Weights of a small transformer language model: learned positions.
Each number is 50 + 10 x the weight over its row's rms, rounded and kept within 0 to 99. Layers, rows and columns count from 0. The size before them is the row's rms in percent of the matrix's.

# o: layer 6 attention output (transposed), 192x192, rms 0.165, rows 41-63, columns 96-191
# v: layer 6 attention value, 192x192, rms 0.112, rows 42-63, columns 96-191
# q: layer 6 attention query, 192x192, rms 0.111, rows 64-77, columns 96-191
# k: layer 6 attention key, 192x192, rms 0.112, rows 64-76, columns 96-191
o41 081:53 52 54 44 47 47 44 31 58 49 63 45 60 49 52 45 49 37 55 33 48 40 30 57 62 65 50 74 59 48 71 47 59 56 33 63 30 48 28 54 35 49 45 59 66 42 49 49 29 45 38 59 33 45 42 71 49 65 51 52 47 39 54 57 56 55 65 56 68 59 56 55 56 46 47 55 63 50 49 45 41 57 49 42 37 47 62 54 40 63 48 33 53 30 51 50
v42 086:50 49 59 39 42 53 50 58 56 45 72 53 55 37 61 53 49 40 44 53 42 50 60 59 48 49 41 38 42 42 45 66 82 49 60 32 41 49 49 48 31 44 38 51 42 42 49 37 41 50 41 56 65 51 53 46 48 40 50 52 66 50 48 44 44 59 69 55 49 60 53 43 45 58 37 53 56 73 59 49 62 53 43 44 38 38 55 45 56 47 66 38 63 39 48 38
o42 081:40 69 35 46 59 43 38 48 60 57 47 41 50 51 41 47 59 57 65 56 65 38 38 53 58 47 54 53 50 43 28 50 40 48 48 69 50 48 45 53 59 53 57 51 47 39 51 45 69 49 62 35 34 47 53 50 43 51 63 44 36 54 29 48 42 46 46 56 47 51 49 43 65 61 42 46 43 30 31 50 39 54 71 58 54 71 45 64 40 38 42 61 32 57 48 52
v43 080:63 44 50 45 46 52 50 61 55 36 39 43 63 42 57 37 45 49 47 51 57 63 46 51 64 50 30 55 35 66 50 55 55 47 64 50 39 57 53 67 54 37 69 48 66 47 59 40 51 47 47 49 55 53 44 44 49 42 43 58 44 56 50 52 54 64 52 47 39 37 65 47 62 39 45 86 30 50 50 37 40 36 55 51 49 51 65 54 47 43 41 37 54 50 63 42
o43 074:33 56 44 54 39 59 48 43 27 49 27 46 54 54 57 49 49 49 60 59 36 60 41 61 58 63 71 57 64 37 48 60 45 49 56 62 62 47 44 57 52 64 52 37 31 50 50 42 42 44 55 41 45 49 43 57 61 69 48 63 56 36 42 53 42 45 59 49 58 48 44 40 48 65 46 46 42 43 41 46 56 51 75 54 49 44 64 47 54 73 70 57 58 56 52 45
v44 090:47 63 30 45 34 58 45 52 45 53 46 40 55 51 46 57 54 56 41 50 56 45 51 48 54 59 64 35 48 52 72 57 35 66 49 61 58 44 53 34 55 31 67 40 48 42 40 37 59 35 62 47 60 60 46 37 58 36 59 70 62 51 41 59 34 38 53 54 45 48 45 51 65 31 60 37 48 65 56 54 47 37 52 66 55 53 55 50 52 42 54 57 49 48 50 56
o44 086:51 38 53 53 44 46 54 47 49 51 36 54 52 52 46 54 35 63 45 50 61 52 63 52 50 53 38 57 43 45 26 49 51 52 58 39 38 54 47 53 46 48 56 44 42 62 62 53 29 55 45 65 41 50 66 53 51 62 19 57 77 55 45 49 50 70 37 53 47 66 52 59 44 69 47 41 63 55 40 53 52 45 34 57 48 36 38 35 51 50 45 45 53 56 37 53
v45 092:51 44 31 37 51 39 47 55 55 36 50 40 53 66 39 71 50 57 62 41 57 45 47 47 58 50 45 43 53 50 43 44 64 50 41 38 55 51 59 39 55 48 66 39 51 67 49 60 75 49 52 52 39 64 39 51 47 60 64 31 45 46 40 35 62 60 49 56 63 62 46 35 65 64 57 47 40 27 47 34 48 34 46 60 54 41 44 61 55 41 62 51 45 45 50 40
o45 081:66 71 66 59 61 32 42 35 53 43 42 42 45 56 64 58 56 28 41 58 45 54 54 46 51 55 60 40 58 52 56 56 45 37 47 60 46 40 51 65 41 65 53 46 60 38 55 47 30 45 34 45 44 33 66 48 41 58 38 55 47 55 50 62 54 44 59 52 45 49 65 50 48 41 45 49 54 51 52 47 39 54 69 61 64 40 48 52 53 48 54 47 51 53 47 62
v46 085:50 58 55 60 63 50 46 26 55 60 65 56 61 51 52 59 56 57 37 46 56 48 47 42 42 57 65 48 52 52 57 48 55 44 38 67 53 36 44 58 54 54 34 39 48 44 51 51 48 51 46 57 55 42 57 30 35 42 46 32 38 47 63 37 51 52 46 52 45 38 57 51 60 44 67 49 56 33 56 51 45 66 31 36 78 48 58 43 33 47 64 51 29 44 52 68
o46 078:51 37 43 32 52 64 52 56 51 27 73 44 47 31 57 50 48 64 46 47 40 57 61 55 58 45 46 43 57 74 52 45 46 30 47 33 52 60 50 44 43 53 64 60 52 47 51 51 42 41 66 62 52 58 47 50 44 59 71 62 56 46 40 54 45 49 45 42 43 53 47 55 61 38 37 61 50 78 48 31 50 53 71 41 27 60 40 56 55 51 47 46 55 58 52 43
v47 084:47 35 52 55 45 71 54 43 41 44 35 36 49 46 66 57 44 52 55 59 58 58 41 44 33 48 66 49 37 65 47 70 57 40 54 41 56 53 54 48 53 42 38 25 26 38 55 47 42 48 45 46 67 71 45 71 40 53 51 42 70 69 51 52 80 43 43 49 35 46 56 36 39 41 51 48 53 41 40 42 47 85 41 54 70 53 54 33 50 54 49 51 53 45 62 49
o47 076:59 50 55 26 57 53 52 60 64 41 44 60 52 58 35 55 52 33 65 33 49 46 65 47 74 35 35 48 45 44 46 59 45 47 50 46 51 46 37 66 59 49 49 46 64 67 37 47 45 41 39 59 61 40 43 54 42 53 49 66 40 50 44 55 47 57 43 34 67 58 49 49 63 49 65 45 63 64 66 59 52 37 56 48 32 27 43 51 58 55 54 49 56 41 47 53
v48 080:43 60 48 58 41 53 41 65 49 39 42 45 49 57 40 56 47 51 42 41 50 50 47 47 43 63 46 32 74 23 57 53 44 55 57 21 66 48 61 39 46 57 54 52 55 51 33 56 61 51 52 44 40 51 50 35 41 70 43 38 56 58 45 57 47 29 59 56 64 41 43 44 57 51 42 59 49 43 56 42 33 40 54 31 48 56 56 43 58 62 65 50 47 51 53 45
o48 076:51 49 69 58 56 54 50 48 42 50 41 35 42 60 37 48 62 34 42 45 61 56 50 57 47 43 52 76 53 59 41 45 55 55 40 87 52 44 52 50 58 46 51 54 47 50 52 57 44 56 67 42 73 51 57 52 58 47 51 53 67 50 65 52 55 57 63 54 63 43 59 55 47 45 42 59 51 49 34 50 49 52 47 34 45 46 42 73 59 53 35 46 53 49 37 55
v49 089:45 50 63 31 46 46 58 44 56 46 70 46 64 46 58 41 40 63 45 42 48 49 49 53 44 56 47 40 32 43 34 39 51 48 37 55 45 38 60 62 44 56 41 53 45 47 57 56 24 49 46 62 67 51 60 45 63 67 35 61 55 40 49 60 55 46 52 60 50 46 59 50 39 53 58 71 51 56 48 63 60 61 56 55 36 50 31 65 58 56 49 56 77 60 56 50
o49 079:57 50 45 40 53 72 52 58 59 42 57 53 39 41 47 45 41 52 55 50 38 50 46 38 68 53 52 50 65 57 49 69 48 42 58 44 64 46 44 51 43 45 60 62 55 41 52 52 65 65 57 44 39 49 34 58 31 46 58 32 58 47 43 27 55 59 52 52 46 53 46 49 64 52 50 41 38 43 63 59 36 48 46 44 72 49 65 34 39 55 41 50 46 55 42 41
v50 085:41 47 54 50 47 55 49 48 43 38 49 54 43 44 38 35 47 42 57 58 39 58 57 58 43 59 46 40 49 43 48 43 59 31 37 70 43 48 45 50 69 51 61 61 51 66 44 54 50 37 44 50 53 57 58 51 46 49 48 53 59 43 55 53 44 32 58 57 43 53 45 21 60 47 36 60 41 52 37 56 58 56 47 60 42 53 71 58 55 60 48 53 82 55 50 46
o50 088:61 39 59 39 58 62 42 41 53 60 49 52 51 52 62 74 43 32 45 47 46 50 42 50 53 34 37 46 42 45 78 53 49 59 63 50 71 53 60 50 43 51 57 50 51 25 36 72 36 48 59 68 52 48 50 58 37 47 49 47 40 45 49 46 58 54 55 59 54 34 42 49 37 59 49 32 37 32 42 59 55 30 51 46 59 47 46 53 44 54 52 48 38 63 37 50
v51 083:61 53 45 54 51 51 49 58 68 53 53 56 52 34 56 36 57 54 76 41 48 62 51 53 35 51 58 55 44 34 42 63 48 52 33 65 37 65 46 33 72 53 50 52 46 56 32 52 52 54 53 62 32 63 40 64 49 53 53 42 48 53 66 63 48 41 55 49 40 52 49 52 39 59 51 47 56 34 42 56 37 66 47 38 49 43 53 40 54 53 46 48 55 56 47 55
o51 082:45 51 50 48 58 47 51 52 55 36 41 24 53 51 42 65 49 42 31 64 49 51 64 61 42 55 58 42 56 43 59 45 57 38 58 44 46 55 50 64 34 39 32 54 40 54 81 52 46 38 47 26 46 53 52 52 31 37 46 44 54 49 46 49 51 52 54 60 68 42 54 49 50 37 73 46 53 71 56 37 45 41 49 56 43 39 34 74 40 53 52 36 55 39 56 42
v52 093:61 67 45 56 59 52 36 57 43 47 54 51 70 59 25 44 47 43 62 48 49 48 67 55 66 36 57 42 52 44 71 34 51 55 44 46 50 41 55 41 56 52 34 45 64 51 56 49 59 60 61 41 40 38 51 36 40 43 51 47 61 24 47 46 62 53 55 51 43 55 48 33 75 56 55 44 46 50 43 42 33 31 68 58 63 59 42 67 54 41 48 47 50 50 57 32
o52 083:45 50 47 46 25 50 49 56 61 55 43 46 37 50 40 44 72 62 37 45 37 45 59 51 40 69 53 65 54 58 46 65 26 49 40 57 48 66 43 50 29 56 57 39 41 43 59 49 28 40 40 35 40 64 46 54 45 43 51 73 49 46 48 50 42 53 41 63 44 41 50 63 33 57 36 48 35 44 54 70 62 55 43 39 54 52 44 43 52 44 58 54 31 42 54 63
v53 082:48 55 55 36 46 39 42 64 56 52 56 54 47 52 59 64 52 60 42 39 42 47 59 56 73 60 46 47 60 50 68 56 43 54 40 51 31 39 39 44 40 43 57 46 42 40 44 51 32 47 60 48 61 44 54 48 50 45 37 28 51 47 47 41 55 66 49 39 39 63 53 44 43 63 54 49 61 63 56 65 42 54 46 51 49 57 60 44 38 62 66 55 39 59 62 46
o53 083:67 45 45 42 51 65 35 41 29 56 66 50 42 62 37 38 46 52 68 61 46 54 48 40 44 45 45 54 56 58 39 49 63 45 69 50 36 46 50 56 62 34 42 53 56 71 59 46 46 40 42 53 39 72 43 53 49 40 51 62 64 65 57 43 37 50 42 58 49 39 57 70 64 48 53 58 67 41 47 48 52 49 56 43 46 43 55 46 56 54 56 53 50 39 43 48
v54 087:53 61 57 49 43 48 51 40 35 54 40 66 57 41 67 52 50 42 42 42 43 51 68 73 49 58 63 55 59 53 30 46 40 45 42 68 55 48 66 66 54 55 46 43 67 44 40 40 44 76 54 58 43 49 58 51 55 33 39 32 47 42 51 59 55 41 37 45 54 56 50 49 57 34 42 40 42 52 62 37 70 51 56 43 49 57 28 61 50 59 42 47 65 69 52 32
o54 081:44 53 41 46 46 59 42 69 52 47 49 43 47 40 48 44 59 61 44 65 42 55 43 42 52 46 29 48 25 67 56 41 43 46 60 34 45 54 62 55 39 49 49 33 43 61 59 71 46 52 56 47 56 55 32 45 39 66 64 65 53 46 62 37 59 45 62 59 32 50 56 24 37 48 65 77 46 64 47 70 51 40 57 35 48 41 63 28 62 46 57 53 47 29 48 46
v55 096:45 40 60 55 52 61 50 51 65 55 64 49 48 35 76 44 53 47 50 45 67 56 38 59 40 48 47 43 40 56 32 67 52 54 54 53 47 46 48 55 46 35 50 50 31 48 62 48 54 22 53 73 64 40 43 41 70 43 46 47 45 31 73 63 48 33 53 43 53 31 49 59 32 46 74 45 63 50 47 33 56 60 51 46 46 55 53 44 56 53 41 45 56 62 46 50
o55 088:52 49 50 37 72 37 54 56 48 41 33 68 49 51 59 77 45 58 43 48 53 35 44 66 44 56 54 48 48 59 59 32 50 29 45 45 50 58 49 46 57 52 52 60 49 50 36 58 51 62 64 50 35 57 51 54 30 52 52 48 55 57 46 50 65 62 41 67 46 60 58 40 69 41 54 40 41 61 62 50 58 41 47 45 42 41 55 41 42 59 46 67 44 45 57 62
v56 079:33 49 36 62 43 61 49 62 45 49 42 31 50 48 40 38 53 58 47 54 60 60 44 43 33 44 33 51 53 51 43 56 60 39 47 66 48 53 46 52 42 39 39 58 62 62 46 50 39 57 56 69 57 61 52 59 66 52 57 64 59 37 51 51 44 56 46 46 54 62 40 54 42 57 35 46 43 45 45 39 57 57 47 56 57 38 53 48 32 57 29 56 56 34 49 72
o56 076:49 45 59 45 40 45 59 45 42 55 31 62 61 46 53 68 48 50 59 52 42 60 53 45 64 44 54 24 55 60 58 55 33 41 71 36 50 56 34 64 58 45 50 39 37 54 44 45 63 55 51 53 51 59 42 57 41 64 42 47 55 48 43 65 47 65 50 52 49 38 57 56 50 55 55 56 49 59 48 59 47 52 44 54 54 52 60 72 62 48 48 58 53 58 64 28
v57 097:59 54 58 42 53 41 44 58 47 61 46 52 52 50 46 63 34 51 45 49 49 35 45 45 67 45 63 38 43 61 48 75 44 33 39 64 45 58 60 51 38 47 56 43 42 54 59 54 54 35 53 52 49 32 52 46 58 67 56 59 45 52 50 55 53 51 29 33 70 72 46 42 51 54 46 58 56 53 56 59 70 55 56 60 43 31 39 43 46 55 61 49 49 38 53 41
o57 094:44 44 48 49 53 36 64 61 46 39 39 27 41 31 69 50 47 64 44 30 68 66 64 74 47 61 34 54 59 44 53 36 58 63 51 47 44 44 53 63 81 46 52 58 48 43 50 50 62 63 51 58 41 57 41 46 42 50 56 36 47 58 64 50 57 52 51 71 40 27 46 37 50 44 46 58 64 39 48 53 41 50 51 41 48 64 58 42 55 52 35 38 40 50 50 63
v58 089:43 45 39 43 55 53 64 30 36 47 40 58 66 45 51 58 56 51 46 31 58 54 54 60 59 44 74 51 65 51 47 49 73 53 46 75 46 68 56 24 51 47 45 39 75 71 53 52 54 32 61 45 61 50 56 46 44 54 63 64 62 45 47 63 56 60 44 45 53 54 50 48 55 46 41 50 38 46 51 48 60 51 60 32 47 45 65 52 43 34 45 57 59 59 47 55
o58 085:46 43 71 55 54 36 42 55 52 52 45 45 27 22 50 56 39 46 47 70 52 62 55 31 41 25 19 47 42 41 66 63 29 43 51 47 39 24 40 70 59 60 27 47 35 48 46 62 47 57 50 75 44 70 51 56 49 47 64 41 34 40 48 61 62 49 39 39 39 49 53 58 46 49 62 52 48 52 57 47 39 64 44 46 57 53 41 49 43 53 43 39 53 42 55 54
v59 085:45 47 54 44 56 62 42 46 45 35 54 52 52 48 48 41 50 61 36 46 43 31 56 35 51 38 54 56 38 34 37 50 56 55 57 40 66 49 54 63 55 52 64 53 59 45 48 41 37 56 53 53 36 45 35 57 39 47 31 59 40 46 44 61 49 64 59 40 45 56 44 46 38 57 50 57 63 53 47 63 60 56 45 35 52 44 36 61 41 49 53 35 55 39 56 60
o59 080:55 54 44 48 49 55 61 36 56 64 65 36 55 50 57 35 30 46 50 40 58 86 52 46 63 55 63 47 73 62 57 58 31 46 44 52 55 50 59 43 49 54 35 60 50 43 62 55 59 36 62 49 53 49 60 53 57 63 64 49 57 53 58 51 50 32 45 54 48 35 44 71 58 28 46 57 68 37 62 45 42 43 59 58 45 63 61 50 44 60 48 58 58 52 68 59
v60 073:59 44 61 53 52 40 58 53 50 61 54 63 53 39 60 47 61 38 48 69 44 51 66 55 51 62 39 36 63 54 28 48 50 54 34 57 47 60 56 40 47 68 48 51 47 56 56 37 40 33 55 54 57 49 44 58 48 50 41 55 60 52 56 67 29 67 63 44 48 55 51 59 45 56 64 55 48 52 36 49 48 45 74 43 62 44 66 36 42 35 46 52 56 66 41 41
o60 073:38 55 39 51 33 29 40 57 59 31 48 34 44 35 44 54 50 70 54 46 54 52 52 55 46 53 49 42 52 54 58 40 54 45 56 54 52 57 26 46 60 39 66 55 38 54 54 41 63 45 59 46 35 54 51 60 55 45 42 34 39 66 41 48 60 43 30 23 45 37 44 18 47 48 50 43 48 43 39 53 54 38 37 46 40 55 40 62 53 61 53 67 54 41 42 50
v61 092:36 39 28 47 45 39 39 46 55 47 60 44 44 50 43 56 57 58 55 51 57 62 52 39 54 58 51 43 54 64 48 33 51 49 60 62 41 64 51 40 75 44 49 61 43 60 64 70 59 65 36 42 48 52 62 51 23 47 43 61 44 47 45 54 35 48 57 46 54 69 44 42 53 62 59 64 39 54 57 57 35 51 60 52 44 48 45 33 58 52 45 44 54 57 59 31
o61 092:58 56 78 54 51 47 58 54 54 51 37 68 40 66 59 62 55 31 56 72 47 35 62 40 36 55 60 43 44 46 53 62 52 48 46 42 56 46 58 51 41 48 43 48 48 40 59 33 30 36 62 65 54 50 46 44 61 56 40 41 30 53 51 43 45 55 52 49 45 39 53 48 56 42 43 40 56 62 50 63 57 51 51 52 44 44 58 57 46 44 51 52 67 45 48 57
v62 091:52 60 54 65 63 63 76 69 53 39 45 49 54 52 38 42 48 57 45 48 48 55 40 41 44 36 69 44 68 42 45 54 40 65 54 51 45 50 59 49 44 59 48 40 46 38 56 48 36 29 58 54 56 38 44 33 55 48 57 39 52 62 44 42 58 62 47 36 56 43 56 69 46 52 57 41 60 53 43 52 67 56 45 51 42 54 41 60 58 52 39 49 26 58 64 49
o62 086:46 52 51 37 60 47 36 50 50 56 61 50 37 44 49 60 44 66 53 47 56 42 47 57 53 62 43 55 36 67 44 49 71 21 44 52 50 67 44 48 49 41 59 60 52 52 38 42 73 61 53 54 47 70 52 63 47 51 41 46 56 40 53 59 66 49 42 48 51 59 39 40 57 52 50 66 47 44 51 42 44 32 48 59 52 51 51 27 63 33 59 53 62 46 48 48
v63 086:60 65 48 71 51 54 47 57 42 53 41 45 51 59 71 46 50 39 61 39 42 33 54 51 33 47 51 50 56 72 32 47 54 51 56 39 52 36 42 45 46 44 66 36 56 62 63 49 30 68 58 52 61 41 48 32 54 45 37 51 56 41 56 65 37 50 55 38 77 48 37 53 41 51 59 57 45 53 45 73 48 61 43 51 47 49 34 60 43 42 42 53 45 48 47 53
o63 080:35 61 44 44 46 40 58 58 47 59 41 46 63 38 28 59 38 43 48 40 49 54 32 58 59 38 51 56 50 46 51 55 43 37 38 50 60 47 57 31 44 49 57 54 48 42 49 35 70 32 43 50 54 51 51 60 63 57 67 41 56 49 52 37 75 57 48 47 45 44 39 52 79 41 44 60 35 46 62 54 54 31 53 40 55 51 58 47 61 61 70 41 55 52 44 38
q64 119:60 47 48 49 46 52 62 42 68 33 50 54 69 65 58 56 57 73 53 53 53 47 53 54 59 68 44 56 51 65 44 62 51 41 32 45 62 59 38 52 40 29 67 44 46 53 56 58 37 52 36 41 54 48 64 50 53 47 43 58 42 47 54 48 42 30 52 39 61 58 65 53 38 55 59 55 43 56 38 67 48 39 51 45 68 66 64 67 58 42 40 47 44 59 43 15
k64 094:49 46 53 48 46 60 50 42 66 49 42 42 81 56 59 53 51 66 54 67 44 62 70 49 68 60 28 54 52 53 36 54 40 53 24 45 57 50 43 49 41 37 61 62 55 48 50 62 47 38 63 36 49 57 63 46 55 53 60 43 48 40 57 51 54 45 43 37 59 45 42 58 49 39 52 62 63 57 39 62 59 58 52 35 70 65 46 54 53 41 41 56 14 66 54 45
q65 105:51 60 61 45 42 32 56 52 66 40 35 52 62 61 54 53 40 57 47 51 82 35 62 31 52 62 52 51 70 65 51 37 62 51 56 58 39 68 44 39 53 48 54 60 47 54 37 57 77 55 36 64 42 42 47 59 51 34 66 46 38 60 72 56 39 34 28 43 71 39 45 44 42 66 52 41 65 44 49 43 59 38 45 47 60 51 52 45 48 57 30 51 42 51 56 41
k65 099:59 55 70 45 50 45 49 62 48 43 42 47 54 52 61 43 39 49 47 49 63 47 67 34 45 51 53 35 72 45 42 46 53 46 46 47 34 62 53 51 44 40 43 50 49 57 38 36 62 49 25 57 47 51 49 58 30 37 71 52 54 45 54 51 33 55 49 45 54 63 66 36 38 50 40 62 68 55 42 53 57 58 39 27 66 53 57 37 69 59 45 66 64 62 63 49
q66 088:39 41 68 32 41 55 38 55 49 52 53 37 52 45 41 32 65 55 39 49 71 47 55 43 44 49 48 40 42 43 64 56 62 27 87 57 50 52 48 55 65 58 51 48 54 43 44 35 44 59 39 63 50 44 44 53 50 60 53 46 48 33 41 52 57 44 42 56 41 46 50 48 35 59 42 49 55 58 47 61 40 42 32 35 60 46 43 47 46 63 65 44 66 33 52 40
k66 089:36 37 63 44 56 64 17 57 73 68 55 46 43 48 40 36 59 48 33 41 70 51 64 58 45 50 40 59 43 39 55 43 68 47 64 73 49 57 32 60 56 54 52 56 47 53 46 40 35 52 62 51 41 46 26 54 56 48 42 50 43 37 58 55 55 45 42 62 50 40 57 54 48 44 56 52 55 56 58 48 41 40 34 54 45 54 32 42 53 62 52 42 51 46 50 25
q67 089:46 36 52 61 45 53 41 37 57 62 42 39 66 48 46 62 61 45 71 52 68 62 54 39 62 68 48 69 63 53 27 32 48 48 49 56 51 71 46 59 54 58 40 66 66 43 39 54 53 39 42 32 62 42 49 31 62 60 48 61 54 37 51 55 32 52 55 45 58 52 50 75 39 57 59 38 46 37 55 42 70 22 67 49 45 41 55 39 56 36 61 48 40 65 52 38
k67 102:47 56 55 53 48 51 42 41 51 65 46 33 59 48 36 60 54 55 57 45 55 41 58 48 57 64 52 56 54 53 39 31 65 42 65 63 54 76 45 51 34 43 52 67 47 47 36 72 51 39 44 51 62 30 49 35 53 53 27 57 47 53 59 42 48 35 56 44 51 48 59 62 35 53 43 31 37 42 58 62 72 43 73 63 48 43 48 50 70 34 62 55 43 49 43 50
q68 109:42 48 57 58 47 43 54 50 50 28 57 55 68 35 41 56 44 58 36 59 34 30 50 68 40 74 57 63 42 59 67 54 65 45 51 61 51 44 40 50 58 56 46 57 51 56 52 31 57 63 46 51 51 52 46 47 56 37 49 30 43 39 53 57 67 53 61 46 36 34 42 39 55 51 46 44 47 56 57 56 33 48 40 51 43 51 50 50 45 52 51 60 60 57 68 57
k68 096:40 41 52 67 54 35 59 56 44 41 48 46 64 32 50 60 53 48 45 55 42 48 43 60 32 48 43 40 65 44 74 42 72 57 55 37 61 41 40 52 48 35 44 51 69 54 69 48 37 64 48 46 60 60 52 44 40 25 47 41 47 47 50 62 60 57 58 47 51 37 50 55 52 45 59 43 49 62 45 37 33 51 37 49 35 36 57 59 41 63 61 53 62 46 65 54
q69 102:43 45 41 34 45 46 61 43 63 40 25 34 49 64 62 48 34 50 52 53 51 52 59 60 58 59 53 65 61 41 53 65 33 50 41 47 63 46 50 23 40 45 42 41 47 51 58 58 25 62 30 39 45 51 53 67 43 42 64 43 48 48 38 51 59 68 41 43 73 35 42 51 65 49 62 40 65 51 42 37 43 33 46 64 45 55 56 59 56 44 47 51 30 61 53 59
k69 114:41 45 46 45 47 43 77 54 58 24 35 49 55 53 64 42 42 55 39 42 39 55 51 59 67 57 52 60 44 46 63 56 37 38 44 41 60 49 52 39 53 64 36 45 37 71 61 50 57 46 20 37 58 56 49 56 32 43 56 41 46 51 39 41 66 55 46 45 64 61 56 41 57 41 46 51 72 48 41 56 37 47 35 49 51 36 52 55 63 45 35 55 39 44 54 71
q70 097:59 51 42 42 64 48 60 52 54 42 51 46 40 49 58 67 24 40 74 61 29 51 34 52 49 59 55 38 39 59 60 47 51 74 52 35 71 56 56 42 69 52 52 45 45 50 48 49 42 52 38 64 49 45 55 30 56 32 44 36 57 53 61 57 55 44 44 53 57 39 45 45 51 33 58 05 52 56 37 35 63 42 34 50 61 45 48 53 40 60 57 47 45 58 49 77
k70 102:50 48 44 51 64 49 50 44 39 62 61 45 54 59 42 52 32 30 65 55 29 53 47 52 46 50 65 45 44 60 42 54 44 62 63 49 69 51 64 41 74 45 33 52 49 66 50 48 48 51 34 66 55 45 56 32 53 53 32 44 62 43 46 59 67 65 35 62 68 41 60 32 47 52 61 23 52 49 34 42 60 48 34 47 54 37 50 48 59 60 63 48 55 54 48 59
q71 104:53 71 36 48 46 37 43 36 49 68 49 72 51 65 46 39 47 39 49 60 44 50 43 59 50 45 60 53 47 57 77 64 40 49 44 47 38 57 61 41 35 39 44 44 54 36 48 44 26 49 54 47 58 43 53 53 62 62 49 26 53 40 59 53 55 50 55 62 45 44 66 53 49 55 52 44 48 40 37 45 60 54 52 61 49 38 60 31 59 66 55 48 44 63 72 48
k71 110:43 61 39 74 48 40 42 35 44 63 41 67 58 52 43 47 48 61 57 64 54 63 48 58 57 52 76 52 44 53 68 78 61 47 49 48 41 54 63 56 22 55 46 47 53 30 62 55 45 32 55 50 48 48 58 49 55 73 47 42 47 51 44 57 59 61 45 51 37 36 53 48 50 57 44 37 51 55 37 34 62 45 48 53 36 28 49 43 47 59 45 42 44 49 63 47
q72 100:59 46 62 71 44 51 53 37 47 76 47 47 54 55 49 59 37 50 44 41 49 49 61 60 60 36 46 57 48 60 44 53 54 62 62 56 29 59 56 62 48 35 38 63 42 58 39 32 53 50 50 49 55 30 33 51 51 56 50 51 56 52 46 34 50 52 40 40 48 81 51 41 70 60 42 46 62 47 46 46 47 71 36 58 67 48 35 60 50 52 50 56 50 37 44 38
k72 101:64 54 63 60 34 55 53 31 47 49 32 36 55 46 53 51 31 42 60 62 45 52 44 59 66 45 36 50 48 51 49 57 51 63 39 61 35 53 56 63 43 52 45 56 52 58 25 40 57 44 46 50 66 54 37 45 56 43 44 58 57 71 51 45 50 57 34 64 39 74 56 55 67 59 37 38 55 41 51 53 57 59 41 35 51 57 39 49 52 42 45 57 49 51 36 42
q73 108:63 46 60 52 53 36 44 46 60 63 53 41 47 37 30 46 54 50 58 62 46 56 61 45 52 46 59 45 48 59 52 48 57 45 51 51 49 40 54 60 60 55 54 36 58 40 53 68 70 28 52 62 42 56 58 58 44 50 55 32 48 51 49 41 45 45 54 57 49 22 51 43 52 38 51 45 62 58 55 39 61 43 72 41 37 46 23 54 66 47 40 42 43 66 50 68
k73 100:56 69 47 54 64 36 52 40 51 65 61 36 52 45 54 40 48 56 46 52 34 63 57 64 51 44 33 48 66 48 63 49 70 44 55 56 54 42 65 39 34 68 60 39 43 46 64 34 45 34 73 60 43 65 47 56 43 61 38 49 42 36 48 40 45 45 57 57 34 44 68 32 34 51 53 50 59 61 38 47 49 53 53 58 51 63 47 45 55 50 45 51 39 47 59 41
q74 096:44 59 49 62 36 54 54 64 49 55 35 48 57 33 58 50 63 33 56 41 52 54 32 55 57 57 43 39 39 51 39 51 51 65 67 57 62 50 49 61 56 67 61 39 51 47 39 44 40 44 57 67 53 48 33 42 40 44 35 60 77 54 57 47 52 54 41 27 55 57 49 44 47 56 42 42 36 47 61 48 27 38 52 55 49 47 40 57 59 28 47 63 50 53 46 35
k74 089:59 55 40 66 41 38 62 62 40 52 61 51 63 17 55 60 48 35 47 35 58 45 29 46 51 55 25 38 43 49 52 52 52 53 63 42 49 53 52 55 62 59 37 48 51 60 45 41 60 52 50 57 71 47 37 40 58 43 51 51 53 47 59 38 53 52 56 39 65 60 50 54 44 57 60 54 33 65 72 57 42 33 52 47 52 43 46 63 62 42 52 58 55 48 60 63
q75 112:56 44 31 44 44 67 44 46 65 40 38 54 59 83 50 48 64 50 43 49 41 56 50 58 45 73 56 55 61 52 43 47 61 54 49 51 66 53 48 59 44 46 41 43 61 55 55 38 33 49 41 48 47 58 34 57 40 50 22 58 50 44 56 52 47 59 47 48 62 65 50 35 56 62 42 73 49 41 42 34 54 47 48 37 52 56 56 38 48 51 51 57 42 49 35 43
k75 099:59 57 45 59 21 49 52 71 58 32 45 51 68 59 47 61 45 52 41 50 44 43 49 43 37 64 49 43 54 52 51 49 56 46 74 52 59 42 66 53 37 66 49 46 72 58 47 52 42 52 34 59 50 59 42 54 39 46 31 69 51 48 57 59 55 50 52 55 66 66 54 37 45 61 43 56 39 48 48 37 63 46 50 45 72 41 47 44 53 52 44 51 54 46 39 69
q76 103:56 48 45 47 51 59 50 38 49 47 62 53 68 42 73 50 58 41 43 45 47 66 40 74 42 53 45 36 52 53 46 46 56 54 57 75 71 55 59 63 51 53 57 52 67 51 68 47 56 40 54 39 49 64 44 30 36 49 34 70 52 46 41 36 47 39 56 48 41 69 69 41 44 61 48 36 66 52 44 39 46 51 53 52 36 56 39 55 50 56 54 56 48 40 45 33
k76 096:51 34 44 57 60 46 58 33 51 44 70 58 57 34 70 62 48 64 51 52 34 57 33 49 44 54 49 51 53 59 46 51 68 45 63 49 41 56 67 61 41 55 58 47 81 47 54 50 51 43 45 34 47 57 58 40 44 35 40 63 31 45 55 45 47 40 58 47 28 56 56 51 44 54 54 33 62 67 45 47 47 54 46 64 47 46 53 57 67 46 42 60 46 44 57 48
q77 100:48 56 52 61 59 53 59 52 47 57 75 46 59 52 31 80 49 60 65 45 39 48 35 40 52 45 45 53 35 54 42 59 45 48 37 34 42 46 49 51 61 43 52 48 57 40 54 46 53 61 43 57 45 47 70 50 44 52 72 42 54 40 26 72 58 71 61 31 51 47 43 61 38 43 44 60 60 57 52 42 53 49 41 53 62 42 56 46 38 28 62 41 58 72 62 58